config.toml
hidden_size = 384
intermediate_size = 1024
rope_theta = 10000.0
qk_norm = false
bias = "none"
init = "normal"
max_steps = 4133
Each number is 200 + 30 x the weight over its row's rms, rounded and kept within 0 to 999. Layers, rows and columns count from 0. The size before them is the row's rms in percent of the matrix's.

# layer 7 MLP up, 1024x384, rms 0.0467, rows 352-400, columns 288-335
108,235,156,249,187,257,214,267,189,175,187,199,194,204,217,224,240,194,191,198,205,214,243,215,216,218,238,188,228,192,165,210,215,144,252,190,232,202,178,247,235,151,234,184,198,195,249,169,208
105,192,164,119,190,214,148,208,215,189,204,215,209,173,177,117,225,234,164,184,153,233,205,187,204,247,188,183,212,239,185,209,203,220,211,231,159,163,230,270,152,166,199,223,229,200,200,250,228
095,170,223,244,191,252,204,204,202,167,187,224,230,255,228,152,150,139,263,161,190,216,247,185,219,155,229,144,208,229,192,219,202,208,151,187,177,207,164,273,215,170,173,215,184,224,150,201,207
082,192,134,219,202,227,172,219,150,207,199,200,194,202,211,201,224,121,184,213,183,162,206,203,137,219,220,230,252,193,204,211,173,192,186,191,165,210,168,182,204,173,217,153,170,160,204,196,173
097,160,209,175,232,206,199,228,230,158,220,241,235,147,229,179,264,210,182,229,209,213,169,228,202,155,179,222,197,191,213,245,174,184,223,230,190,230,245,215,189,185,231,206,248,221,208,187,224
088,185,204,153,221,183,174,147,242,195,153,215,181,221,165,221,202,242,179,187,157,138,179,181,130,208,186,219,152,241,176,152,191,187,214,199,213,201,201,193,210,218,217,185,169,203,166,186,202
108,253,213,199,171,226,181,198,149,217,149,142,208,232,227,193,239,160,198,173,187,215,217,189,247,243,197,198,246,161,230,236,186,236,184,188,196,214,213,241,229,180,199,153,199,194,162,218,196
105,154,229,209,166,176,228,152,180,230,201,213,226,202,218,238,205,188,219,181,172,215,156,184,140,194,213,181,234,204,199,189,192,268,206,229,211,204,206,174,212,248,193,195,204,189,203,241,228
110,183,197,144,181,185,186,219,189,218,167,209,238,170,195,194,214,213,163,185,275,231,218,167,223,137,150,247,175,160,201,202,215,234,187,243,198,223,240,214,221,254,145,216,190,155,165,160,227
097,153,197,173,191,209,224,148,218,218,181,151,163,172,238,144,186,212,213,206,212,211,159,138,191,220,214,175,201,209,188,208,250,173,211,194,199,193,216,219,197,226,222,186,231,186,189,156,203
106,169,203,168,188,222,222,224,210,207,154,251,174,213,187,192,227,212,209,228,210,211,162,222,242,183,205,168,198,178,176,197,198,155,191,207,190,197,251,195,193,182,242,209,192,199,260,219,160
097,185,229,260,258,157,238,169,235,155,229,156,229,197,201,188,218,215,231,254,187,203,211,203,203,242,185,215,193,206,169,211,217,222,189,227,160,218,206,170,243,194,214,171,203,187,240,169,198
107,165,171,150,176,215,221,225,217,216,180,153,210,204,209,153,219,155,211,177,208,167,242,168,161,138,215,144,177,188,210,223,199,159,195,169,212,202,222,218,202,197,192,236,212,167,217,211,182
095,188,182,200,208,185,225,230,222,245,277,233,143,165,142,216,201,206,172,232,146,192,269,228,158,215,197,208,172,255,209,221,222,233,214,158,164,178,208,265,217,240,231,216,239,191,190,192,216
093,259,154,189,124,191,223,269,219,241,205,180,212,183,155,210,233,192,203,202,179,209,206,275,181,220,174,238,249,274,187,150,176,205,232,172,189,208,221,177,202,187,224,208,215,203,218,197,255
105,181,222,200,249,176,151,222,183,282,146,197,200,218,280,148,208,225,260,220,148,193,202,238,249,196,215,169,170,130,253,205,197,188,199,216,193,150,170,199,200,161,231,226,170,199,224,221,171
103,188,232,200,213,185,200,188,190,196,158,239,205,252,182,223,240,135,154,150,214,203,176,129,152,218,231,247,214,181,269,216,163,241,185,189,221,184,201,274,155,184,216,218,183,184,190,215,231
105,197,194,209,167,203,252,229,225,204,187,138,229,202,161,247,188,165,180,137,211,193,223,260,197,153,184,223,229,210,163,182,223,251,207,217,195,249,192,157,192,179,169,169,211,184,224,248,202
090,208,159,210,215,188,281,199,233,197,204,204,144,168,147,149,190,148,178,230,112,177,194,172,201,194,190,172,214,204,189,159,190,233,188,224,192,192,262,263,248,152,243,170,231,120,199,223,216
084,208,221,232,233,214,233,173,228,224,152,226,168,191,164,176,174,172,199,175,207,168,185,204,173,157,175,156,155,205,265,172,219,216,208,161,232,202,160,231,191,181,158,232,223,198,265,197,139
104,184,181,248,213,200,224,176,211,232,235,194,195,148,183,165,251,151,219,173,227,248,195,186,228,156,217,178,177,193,231,228,182,199,244,211,185,236,225,199,244,179,212,182,212,199,153,167,188
101,155,212,181,235,191,252,225,150,231,174,229,194,169,252,177,244,184,169,184,222,251,134,234,198,233,196,184,200,167,213,217,192,248,213,202,209,127,170,183,189,192,173,198,246,241,200,241,284
103,177,273,181,212,204,189,227,173,224,212,183,237,200,215,171,204,252,211,156,229,145,213,160,193,218,153,282,217,202,153,209,175,205,194,171,186,210,199,167,190,221,225,205,209,223,175,247,240
103,234,222,186,227,206,246,181,192,168,196,228,123,200,188,195,185,199,209,188,217,165,213,201,273,223,186,166,194,208,215,203,198,163,238,192,170,210,253,213,216,170,258,205,167,219,252,235,240
096,251,216,134,236,209,198,134,259,207,264,166,199,177,191,222,212,184,210,174,185,188,205,173,187,182,204,211,177,223,233,201,221,219,179,196,154,217,131,233,198,204,229,155,196,246,218,193,192
100,200,201,220,271,208,186,222,229,231,230,190,206,209,199,247,214,221,238,237,185,210,186,205,206,167,173,226,208,230,182,250,182,235,226,166,175,226,170,165,198,159,188,215,189,207,209,218,207
099,168,209,211,251,194,219,206,198,178,234,214,220,220,164,151,242,179,215,174,240,160,203,213,190,233,255,174,184,175,195,214,213,177,123,202,227,256,196,247,201,223,172,150,237,237,196,136,143
105,226,139,223,120,192,163,205,217,231,200,241,205,183,191,176,217,162,174,192,189,268,217,197,207,215,303,223,210,178,231,211,153,180,186,173,170,209,198,246,282,203,224,198,225,164,228,171,185
095,186,229,208,250,170,229,209,158,178,164,184,193,228,191,148,169,214,188,229,204,206,218,259,199,229,249,206,203,190,208,223,226,205,227,204,164,214,197,215,209,234,215,142,195,206,202,180,221
102,186,165,189,203,193,202,249,208,188,157,231,219,182,195,236,208,223,245,219,182,242,281,248,178,193,237,209,165,207,222,241,177,218,185,200,239,141,224,255,209,225,255,174,210,245,237,182,223
089,200,176,207,168,182,225,218,174,163,217,203,222,233,147,143,198,192,169,220,194,128,186,178,189,173,224,179,186,218,247,190,203,167,198,195,195,210,237,145,233,242,207,164,175,178,179,184,179
109,219,240,185,227,209,206,189,125,205,199,157,174,146,190,181,164,219,207,164,249,200,214,179,200,146,142,181,232,158,169,194,195,198,181,223,201,260,234,209,149,210,199,172,195,211,217,182,214
099,172,175,227,214,237,242,188,238,194,220,181,181,148,286,247,147,194,213,210,161,229,159,201,218,149,233,204,202,224,173,247,194,234,185,182,225,186,184,199,186,201,236,204,218,291,222,248,142
080,150,202,181,164,193,188,197,216,151,171,163,221,176,268,218,199,202,251,220,207,203,212,186,220,167,204,199,199,179,208,196,220,203,228,201,207,220,259,207,195,233,215,144,201,194,205,213,190
107,180,198,163,238,221,199,193,209,171,213,169,200,214,212,180,179,207,161,195,179,196,191,226,216,228,206,208,269,214,199,172,157,277,184,230,191,224,203,213,209,197,187,158,185,235,202,163,158
094,277,217,189,193,202,190,264,202,207,228,201,243,189,227,191,202,197,175,204,237,136,197,170,196,192,254,172,200,199,228,221,234,198,189,209,197,160,200,182,201,240,232,207,187,229,230,192,260
098,174,97,292,218,201,228,223,193,168,176,203,190,208,258,204,194,201,216,211,249,189,215,182,205,163,171,162,165,275,206,180,230,193,183,187,215,197,193,213,256,220,195,223,147,148,225,238,153
101,196,165,241,150,168,198,173,224,216,207,230,193,202,204,222,185,215,211,222,178,161,178,194,194,219,198,226,212,205,221,249,188,166,234,190,217,235,214,227,228,146,196,189,263,194,200,184,212
105,196,241,206,222,160,208,188,190,210,210,253,257,224,205,265,146,216,181,199,181,209,182,233,164,232,172,179,215,165,222,186,186,225,214,223,167,171,168,179,198,203,220,169,166,168,212,254,167
100,200,186,133,168,208,223,190,245,270,224,226,256,197,231,230,181,203,203,204,253,197,280,195,254,153,192,192,230,174,252,205,154,176,202,221,177,160,235,248,239,246,225,217,154,224,195,181,120
087,166,226,170,209,223,168,156,203,200,207,192,169,204,154,212,241,179,216,237,217,192,205,162,136,196,177,175,204,235,169,216,207,232,178,211,179,227,242,233,197,210,202,180,186,225,228,175,179
109,166,237,175,210,214,189,173,213,195,213,219,223,214,244,258,259,199,235,195,204,173,178,164,253,222,196,144,243,197,160,228,188,207,233,232,228,202,186,175,175,194,161,142,218,172,195,192,245
104,199,163,156,160,252,153,245,196,155,227,209,161,190,187,197,178,259,198,142,279,222,175,214,226,197,211,188,220,223,257,225,216,235,166,218,165,208,221,182,163,219,266,199,182,147,187,180,242
098,193,210,208,226,177,184,256,231,212,216,190,202,207,204,188,229,224,257,223,186,238,207,230,186,209,223,237,155,211,156,226,250,235,192,201,211,206,182,214,168,210,193,163,203,171,233,192,175
088,196,251,227,216,209,189,192,177,225,165,193,139,200,218,183,175,175,222,198,208,209,175,214,156,178,140,242,182,198,190,220,217,218,187,196,203,214,268,206,187,143,128,165,183,203,194,206,203
107,190,236,209,193,200,216,137,204,197,176,237,199,165,204,216,204,177,236,186,222,197,157,178,121,168,192,201,223,105,192,232,219,193,194,206,153,206,181,229,179,158,189,228,193,198,208,237,238
105,141,226,167,214,195,231,225,176,202,196,199,239,208,141,198,196,224,185,175,221,220,195,209,227,228,287,205,216,163,223,162,214,196,218,149,178,242,214,248,234,202,186,221,229,199,206,237,178
100,235,180,221,174,206,272,179,184,157,189,258,218,216,179,223,194,176,212,176,220,232,153,162,219,261,223,269,182,221,233,213,202,194,219,200,186,159,234,111,154,175,212,210,263,193,176,231,207
091,234,223,180,189,225,172,181,171,157,146,181,217,166,208,246,156,229,204,199,200,174,180,222,235,191,178,212,218,192,151,198,164,150,217,209,160,149,159,218,164,197,203,225,197,214,214,140,209
# layer 7 MLP down (transposed), 1024x384, rms 0.0455, rows 352-399, columns 288-335
109,170,135,166,176,130,189,210,164,171,142,205,210,226,202,234,216,241,182,205,200,230,216,208,181,220,205,232,198,189,165,218,201,151,217,212,162,197,160,223,235,207,178,170,256,230,281,159,206
105,208,202,152,247,159,231,179,245,161,157,245,202,146,203,234,216,279,222,222,212,208,148,226,186,185,209,219,213,182,192,165,161,191,251,222,240,191,199,239,231,223,215,199,182,221,235,233,205
097,190,180,150,162,237,177,215,171,235,258,264,223,180,259,230,212,203,272,230,217,238,247,212,216,186,239,218,223,193,226,193,209,183,161,236,251,154,145,209,195,224,136,187,183,188,180,258,226
075,148,154,194,206,155,184,219,163,181,227,222,194,224,151,238,175,285,208,129,202,199,189,179,201,248,252,179,205,179,209,207,210,231,200,219,210,170,229,246,209,181,217,247,160,188,239,214,190
097,203,190,195,193,221,264,212,157,220,190,264,160,220,183,185,212,208,179,198,233,165,145,196,215,185,176,262,162,163,174,208,149,239,199,223,143,175,177,210,207,197,192,195,203,233,205,190,186
078,208,190,179,238,159,187,197,238,215,249,183,175,196,187,209,155,158,208,174,203,258,182,200,193,169,236,208,191,191,207,202,213,233,217,229,135,161,180,221,214,182,194,208,212,217,171,188,210
108,210,149,236,195,206,202,161,242,235,178,194,169,233,184,160,137,205,157,150,262,210,233,227,195,243,200,172,155,202,209,221,205,234,174,172,132,181,227,205,184,184,211,171,161,177,263,145,145
105,160,169,168,186,212,216,192,198,240,197,169,174,219,204,260,177,208,209,205,220,188,198,141,221,220,220,157,211,119,225,172,251,170,260,200,234,183,218,178,204,210,211,126,204,198,155,194,201
108,203,214,190,285,190,213,134,197,247,164,169,206,200,228,191,221,205,227,205,257,243,182,183,206,180,155,226,227,172,183,196,248,214,193,195,213,195,240,205,215,266,191,244,184,158,214,154,233
098,157,199,185,197,162,240,159,272,197,198,207,213,230,194,209,206,197,177,190,185,161,229,218,219,225,245,255,214,195,261,160,220,182,204,204,203,167,177,215,121,191,171,169,188,197,198,170,220
106,225,237,221,193,200,187,168,140,112,220,172,202,206,236,222,204,194,227,187,221,219,196,175,189,232,195,174,219,213,208,205,194,184,172,173,180,226,189,183,150,243,182,165,174,214,170,173,169
097,226,186,218,162,226,178,205,212,185,180,233,146,226,151,173,159,210,169,191,209,185,181,184,232,203,168,210,169,206,136,246,257,210,217,150,248,229,223,226,170,195,202,158,172,214,161,232,177
105,198,181,179,201,210,261,179,168,230,246,202,194,223,195,185,193,115,137,263,168,195,193,202,214,190,162,213,213,206,208,188,214,235,260,169,196,147,190,197,222,197,230,279,217,207,183,240,209
099,182,194,234,152,194,203,143,208,189,196,215,246,214,172,146,215,204,225,194,260,236,182,175,207,186,195,236,190,216,203,207,222,203,200,200,216,180,235,189,161,173,176,247,204,190,243,221,212
095,192,241,243,168,210,208,195,204,184,206,181,210,143,208,152,228,191,251,174,194,169,225,204,214,205,188,198,193,254,206,249,238,205,185,198,229,228,215,167,197,176,219,210,226,184,223,227,189
111,193,189,172,222,214,210,142,199,177,167,219,203,230,141,194,165,127,150,201,217,234,185,288,150,219,211,184,220,192,208,201,142,213,202,193,217,218,204,246,198,156,197,231,217,210,203,233,190
100,179,206,243,220,191,234,147,228,260,184,218,212,206,177,148,286,186,179,204,210,251,202,202,194,268,173,209,243,189,209,187,186,230,243,195,182,228,158,213,202,208,273,194,190,158,172,216,183
108,150,271,187,206,155,222,179,157,151,236,190,251,163,209,192,129,246,177,204,158,206,178,214,232,131,211,187,144,226,207,229,155,253,187,232,212,229,238,193,192,194,156,200,177,222,220,174,151
091,160,172,163,219,206,209,230,154,213,230,192,254,230,180,191,177,235,196,186,210,205,212,287,185,226,195,176,228,244,146,253,170,192,188,203,241,228,196,154,137,254,180,228,225,238,156,221,202
073,182,159,157,205,221,190,209,189,186,206,190,202,168,233,192,192,252,166,210,173,193,174,235,182,194,217,162,211,220,210,220,261,248,224,226,209,234,178,249,239,205,227,177,209,218,144,179,153
105,234,188,246,210,196,252,180,231,197,197,203,124,219,204,201,187,216,146,230,217,218,211,200,188,224,209,212,211,201,158,185,161,259,211,180,204,211,200,215,195,244,204,164,251,183,152,197,204
099,167,212,222,214,189,183,260,211,227,207,200,131,186,178,191,245,183,227,168,195,245,142,138,197,264,148,169,193,174,215,181,214,234,190,182,213,186,177,200,237,199,189,189,192,169,234,152,192
104,176,210,234,180,219,186,199,206,213,182,215,174,222,229,206,194,186,222,205,272,219,227,211,208,240,140,265,206,115,242,194,201,178,191,213,162,208,211,244,239,212,171,165,205,245,187,206,198
104,224,228,202,176,216,183,219,218,254,222,216,232,200,142,245,165,231,218,186,170,178,178,182,225,225,212,206,178,189,208,146,168,266,223,185,216,220,186,242,222,190,240,174,219,192,140,157,200
096,204,224,172,175,171,177,252,198,217,195,183,199,194,212,222,184,206,206,210,204,226,204,238,205,234,241,204,210,161,187,175,176,187,279,134,185,219,227,224,207,167,167,227,204,172,168,202,197
098,252,223,153,263,188,148,273,231,215,213,212,206,208,220,206,170,182,192,192,212,194,223,193,189,206,161,199,215,183,249,235,202,233,185,197,233,126,225,203,188,197,196,215,220,213,170,235,200
099,210,215,235,204,194,210,209,215,215,231,176,222,127,146,194,205,153,177,208,217,193,182,234,206,219,193,178,180,152,236,217,192,261,204,182,219,190,174,219,221,154,227,220,227,186,161,164,189
106,267,204,231,157,151,221,226,265,196,177,205,230,198,188,219,212,153,176,231,187,223,202,189,243,212,226,255,249,202,187,199,131,191,225,187,172,244,189,219,167,212,202,177,177,144,170,211,206
099,225,192,172,248,240,136,278,259,231,222,188,201,264,213,195,184,256,210,196,159,215,262,224,223,227,174,224,183,198,181,196,222,223,181,170,238,141,181,196,209,169,224,208,236,156,212,243,181
106,163,181,148,177,228,177,222,200,183,224,224,205,168,173,239,208,206,215,171,160,197,173,234,138,238,138,189,173,215,213,175,201,214,177,233,192,251,172,181,253,208,203,186,215,126,177,197,219
091,261,188,208,244,209,175,242,216,252,240,183,165,158,274,212,192,251,204,216,214,222,170,199,233,177,153,228,226,190,207,191,207,195,184,204,187,183,224,210,159,214,173,239,210,231,152,199,217
109,207,202,206,249,190,200,152,135,215,220,224,203,196,224,228,196,198,150,237,169,223,215,233,173,185,220,166,229,198,242,221,189,173,170,280,222,244,238,206,206,252,190,207,208,187,181,174,230
097,211,170,175,181,230,244,213,179,213,133,190,199,193,204,191,219,195,177,201,232,186,191,221,216,224,249,217,193,217,147,203,154,175,192,221,202,205,187,218,239,226,163,216,232,232,194,208,207
067,226,175,183,216,208,159,195,209,174,175,219,189,248,188,209,182,133,167,189,191,234,168,223,197,216,211,186,197,203,211,213,189,183,217,163,176,149,235,146,214,183,184,254,178,266,221,203,186
106,180,213,258,142,176,203,201,147,215,166,155,244,229,185,155,228,202,209,167,251,219,207,162,221,162,173,154,246,292,237,176,204,183,219,197,155,189,172,189,123,176,226,181,181,158,165,199,280
093,164,242,201,157,205,226,173,173,215,232,225,203,202,213,154,231,222,236,255,183,179,240,237,219,160,191,198,235,251,219,248,193,201,198,230,159,198,173,216,171,184,189,275,199,205,176,222,238
098,204,246,135,172,184,178,229,137,173,227,258,227,247,210,190,213,216,204,223,198,216,189,169,160,243,237,265,204,192,240,203,153,171,205,178,254,219,173,204,231,227,213,171,264,210,186,208,218
102,245,208,116,197,221,214,244,215,174,120,168,216,182,196,213,216,171,186,203,216,238,189,198,249,171,189,141,218,153,177,226,295,191,202,223,221,166,186,178,176,219,184,211,192,193,228,186,185
107,226,202,170,228,155,200,141,243,197,171,175,189,192,252,207,197,214,212,174,248,213,205,230,206,161,190,160,238,226,203,235,171,173,185,132,172,229,196,197,200,175,197,257,201,204,205,127,205
104,186,164,230,188,204,247,212,184,229,176,191,237,216,232,165,229,153,161,190,193,210,215,245,169,223,228,159,210,184,159,255,154,245,173,211,254,241,175,178,153,184,166,193,149,229,191,239,154
087,199,203,238,201,142,187,205,186,220,169,242,183,224,277,263,176,157,232,209,201,146,239,221,194,164,219,191,144,167,222,263,229,245,209,200,182,215,195,161,147,193,215,230,217,256,199,147,198
107,192,246,229,179,190,184,201,163,243,213,239,213,198,225,233,184,223,163,206,242,191,197,184,204,154,176,194,195,219,209,187,138,245,248,170,190,128,167,131,199,178,168,223,165,194,162,201,185
107,193,190,205,182,182,196,178,234,173,227,248,242,136,163,220,228,190,203,240,157,192,195,204,200,215,208,196,118,129,213,217,235,205,255,216,270,188,192,188,183,153,249,202,215,212,193,163,202
096,164,186,211,212,259,210,174,182,188,181,194,178,188,204,210,189,211,226,213,145,198,216,246,188,205,192,207,220,161,182,187,174,225,226,223,197,232,170,201,192,136,184,251,189,228,208,292,151
084,235,188,212,195,152,200,193,194,229,214,189,187,204,219,223,179,203,185,233,213,204,160,194,214,187,195,151,242,213,188,144,162,215,241,168,174,193,206,220,170,237,227,230,180,163,202,202,229
095,236,164,197,239,225,204,171,191,167,215,160,207,199,264,202,270,196,160,115,190,211,207,242,197,199,149,143,194,202,200,188,221,173,174,212,177,188,210,182,122,237,220,270,169,202,205,183,170
106,194,172,210,238,226,212,237,236,219,238,224,181,245,146,207,205,185,249,164,149,183,188,165,167,231,214,213,203,128,224,240,190,200,243,155,173,201,161,144,167,184,187,189,184,205,305,206,175
106,196,211,269,165,168,167,203,198,187,209,284,195,169,166,238,174,176,217,226,173,163,177,164,246,186,208,145,222,237,199,183,194,123,145,159,168,174,185,212,195,159,175,230,183,185,192,177,176
# layer 7 MLP gate, 1024x384, rms 0.0443, rows 353-400, columns 288-335
105,210,188,213,236,220,241,249,185,243,157,198,202,235,264,207,182,167,183,165,190,183,209,242,180,223,211,209,224,177,187,204,190,177,209,170,206,177,207,207,197,216,245,247,233,233,228,221,217
093,175,258,253,222,249,173,194,206,209,268,207,254,211,240,174,164,169,240,186,194,220,220,201,187,221,231,222,229,216,164,210,196,192,157,215,231,233,200,229,183,182,167,170,154,213,206,225,236
072,166,215,239,220,183,264,183,223,178,187,224,198,177,203,193,215,196,250,182,241,173,138,243,221,166,209,203,131,188,173,185,199,181,185,208,225,238,187,200,228,259,239,214,239,229,247,163,195
098,277,225,216,173,185,257,189,282,245,196,205,189,207,233,153,202,207,198,210,210,251,237,178,228,254,223,193,223,249,162,195,163,177,205,158,203,230,198,177,165,162,246,204,178,227,255,185,150
077,163,194,201,174,209,195,185,244,197,208,200,167,219,262,181,155,255,219,229,174,212,243,151,213,234,203,193,200,183,192,227,206,160,201,194,185,209,216,169,194,197,215,252,188,210,144,158,243
110,212,210,229,192,214,174,208,193,205,210,194,146,174,250,225,238,166,172,260,241,192,212,233,163,209,211,211,189,175,250,180,196,144,194,190,234,206,145,216,213,180,184,190,156,160,232,142,211
105,211,209,167,226,156,214,162,220,183,292,174,171,223,206,172,162,149,185,162,179,185,157,207,162,196,224,146,249,218,257,148,230,203,143,148,216,161,246,213,236,135,234,126,182,167,238,225,164
111,188,176,180,191,177,221,195,187,219,194,198,193,204,184,198,193,192,196,194,169,213,196,178,215,183,238,205,179,253,178,210,217,214,183,209,194,209,188,177,154,191,181,218,193,177,185,214,229
098,201,206,221,184,255,189,176,173,190,299,187,183,146,184,119,178,191,191,184,190,195,177,140,171,166,221,177,248,226,209,175,150,242,218,199,164,267,240,221,244,268,232,227,160,184,189,199,213
109,198,244,170,246,213,228,209,207,145,178,273,148,172,180,126,186,219,211,177,197,155,185,216,204,266,184,167,162,218,168,188,167,230,184,187,166,225,174,170,171,251,203,260,213,247,259,153,222
096,210,208,163,245,201,235,151,191,232,155,195,192,154,172,206,206,251,205,230,174,138,267,203,199,168,181,188,215,176,185,143,213,177,209,212,227,172,197,191,178,198,179,175,257,191,228,145,276
101,202,219,236,172,203,211,176,197,225,219,217,179,168,205,178,256,157,250,132,270,150,200,239,231,167,184,203,254,198,152,150,230,209,195,224,214,183,192,152,183,177,190,201,219,213,179,249,179
095,228,174,216,225,203,267,218,199,225,179,186,192,205,216,173,220,221,157,196,179,254,193,183,187,163,232,237,181,154,175,226,239,207,198,235,178,177,198,152,207,198,203,196,216,255,227,260,216
092,241,174,229,208,169,172,266,198,181,176,210,170,178,200,184,180,162,198,189,206,158,190,168,197,195,219,218,146,175,211,195,218,192,227,183,201,196,190,127,213,166,231,198,254,234,258,181,217
105,227,200,237,205,174,139,184,186,161,236,145,205,203,157,223,235,182,213,101,202,226,194,170,185,210,224,198,223,186,151,196,272,216,169,214,218,262,242,192,193,234,185,163,197,218,182,183,185
103,210,238,193,218,206,183,201,234,207,258,176,182,205,196,167,209,204,152,204,185,187,192,207,184,203,179,211,166,226,186,197,191,150,225,189,175,144,200,248,229,211,195,224,215,202,212,172,202
109,194,182,215,185,243,217,185,203,165,197,191,181,213,192,147,233,175,185,217,266,159,185,206,214,164,164,178,230,189,240,205,192,249,210,274,185,242,212,196,216,209,252,233,169,228,192,187,159
089,206,189,193,154,164,177,229,211,242,155,215,244,251,202,175,201,226,197,228,263,179,208,214,189,185,184,248,205,172,184,251,193,150,203,196,198,165,148,223,179,181,237,216,186,233,241,260,158
076,266,239,160,231,194,190,166,184,182,238,216,273,168,258,196,171,213,226,215,186,183,183,233,264,173,150,211,230,167,115,210,188,180,223,241,213,231,171,213,192,148,178,198,139,193,206,193,158
105,112,249,207,245,183,255,231,236,210,224,180,179,196,211,148,249,222,187,214,157,257,227,168,182,210,183,229,186,229,202,205,192,262,190,197,193,205,177,207,152,186,196,200,188,289,207,180,220
099,167,191,233,244,189,221,199,222,164,207,182,216,166,195,220,158,187,212,183,257,143,204,211,169,183,173,201,182,191,193,217,169,207,208,178,209,174,233,208,212,192,217,206,190,238,190,200,136
103,202,178,173,264,180,163,220,209,201,198,197,178,228,127,205,172,216,188,185,139,154,192,182,211,220,244,219,183,208,200,225,180,167,211,251,137,193,204,257,217,233,221,209,272,183,213,193,208
101,238,170,183,234,215,160,137,228,211,208,230,199,224,201,179,194,130,165,158,208,192,212,128,147,186,188,213,222,233,198,231,234,250,176,239,151,197,202,241,173,191,174,239,201,232,215,120,200
092,188,246,185,197,250,174,161,152,201,250,167,168,237,204,194,198,188,149,215,198,196,198,205,188,181,164,196,192,163,154,197,221,193,151,232,195,208,154,217,179,219,184,186,140,251,208,218,190
099,218,206,223,174,179,226,216,121,194,189,250,247,147,165,158,199,136,220,194,195,188,185,237,196,178,212,183,194,191,164,160,223,224,197,241,175,215,186,201,231,190,152,196,223,241,183,195,176
094,255,177,181,240,266,212,210,191,243,229,219,181,180,204,215,204,197,193,185,207,220,155,224,240,200,178,240,253,183,175,209,196,227,196,250,198,163,174,182,189,202,241,260,230,240,202,215,161
103,209,245,193,232,170,202,198,197,167,171,202,173,224,214,185,167,196,193,188,247,221,206,154,166,205,204,206,249,155,220,217,198,165,241,225,195,196,257,187,149,190,220,230,225,207,184,191,208
101,216,188,159,251,260,200,219,237,219,220,156,166,238,241,227,240,179,128,141,211,177,222,180,131,194,165,232,194,233,170,236,206,208,188,209,199,217,135,194,221,232,173,229,233,234,196,227,223
105,203,251,178,172,160,177,216,239,206,187,224,219,218,193,207,224,174,244,222,180,164,176,209,217,194,186,279,225,214,215,155,189,183,203,168,170,176,166,170,202,227,167,176,242,224,219,190,172
090,204,175,199,222,193,197,251,234,213,182,186,226,176,221,270,196,173,249,198,206,193,197,188,221,184,211,191,199,185,263,192,185,173,191,94,231,222,269,190,189,223,188,234,234,169,177,189,227
106,175,212,247,174,197,169,162,173,213,199,262,215,268,187,181,256,209,148,217,210,181,161,201,200,200,231,216,233,217,190,249,223,181,199,175,217,181,230,168,205,170,233,170,246,225,179,163,187
099,185,187,227,216,216,197,165,224,185,217,223,172,228,267,259,197,147,195,205,217,162,230,210,213,207,179,201,204,210,172,253,208,198,118,147,186,155,209,222,193,225,196,240,214,233,195,225,192
074,215,167,211,216,229,166,249,197,168,182,187,254,184,203,213,169,150,207,176,194,265,204,239,212,195,193,246,192,150,230,198,155,227,149,196,195,175,220,196,242,188,140,134,166,192,200,189,212
109,196,158,231,196,253,172,203,164,194,193,205,196,216,139,240,187,127,161,211,221,167,183,227,211,223,196,211,167,174,187,197,203,227,222,192,194,210,159,219,229,187,240,215,197,209,199,181,171
091,204,203,226,198,228,200,187,179,191,202,207,208,187,219,199,234,124,190,191,223,189,250,191,217,152,184,206,163,192,200,182,228,220,160,212,171,164,211,236,174,206,227,234,232,216,183,221,249
101,170,207,264,187,196,187,188,177,175,147,162,214,174,248,255,213,215,210,156,204,163,221,210,198,147,172,168,197,236,173,256,192,178,155,201,186,186,223,233,219,223,181,193,150,159,219,178,208
101,201,202,196,219,229,173,204,147,238,173,192,240,220,183,209,239,218,234,167,167,166,202,161,199,108,232,142,195,242,209,255,217,199,171,234,212,208,158,185,168,172,230,204,207,229,179,157,221
109,173,200,206,168,197,191,206,249,185,246,216,220,235,160,170,145,202,178,188,198,188,214,200,162,138,192,247,200,232,226,208,191,183,192,209,224,202,220,238,197,232,194,235,235,222,194,215,207
107,143,183,180,231,190,160,193,229,197,222,155,139,147,234,191,174,215,183,137,146,172,211,227,161,219,184,181,249,185,192,191,215,236,241,171,180,174,189,210,214,195,213,222,143,215,197,158,195
084,181,162,201,206,233,174,239,197,151,186,166,194,231,184,136,236,197,209,187,161,205,186,214,200,258,191,175,232,182,224,180,191,249,225,206,227,148,192,229,236,195,132,206,162,179,192,203,179
109,251,127,202,223,205,249,222,185,241,210,185,189,263,205,156,211,138,203,197,165,232,202,231,171,190,194,185,223,244,187,191,218,185,218,189,203,230,188,170,203,185,205,180,203,259,228,222,252
107,206,222,213,173,142,254,211,203,197,173,168,213,146,161,166,199,183,246,188,207,173,251,180,153,155,215,175,185,221,215,189,176,235,200,229,195,172,185,169,206,161,162,227,239,186,191,155,223
101,153,219,192,197,140,169,175,194,194,228,219,178,239,206,210,192,219,176,205,210,246,162,213,219,200,197,173,202,240,207,196,201,215,190,179,198,187,185,196,172,210,131,232,207,197,212,189,215
082,184,224,180,179,212,199,185,241,211,177,212,188,211,192,207,196,192,234,202,241,209,228,190,227,203,267,224,172,174,176,159,236,233,233,183,177,241,209,211,162,186,202,202,206,230,235,174,222
102,169,176,213,203,210,170,223,244,214,214,257,204,220,175,227,210,186,236,197,205,228,250,177,241,186,256,273,237,149,156,204,218,194,143,162,150,213,172,233,184,169,221,171,244,252,199,199,203
102,203,130,187,210,211,174,243,223,169,160,176,209,171,227,222,217,177,234,170,184,171,154,247,167,193,204,175,215,158,192,210,245,224,218,233,129,209,209,201,223,203,181,210,217,213,170,256,205
101,215,193,150,158,206,197,239,215,187,237,177,164,197,196,194,195,242,244,208,192,211,175,252,178,207,185,253,189,196,207,208,222,225,238,253,215,231,207,213,228,204,221,183,214,209,209,216,225
093,226,192,151,153,205,205,249,196,244,202,177,157,209,218,194,226,179,156,178,218,175,202,226,153,202,220,170,187,196,177,159,202,238,202,246,203,144,218,195,203,202,146,228,195,181,250,242,229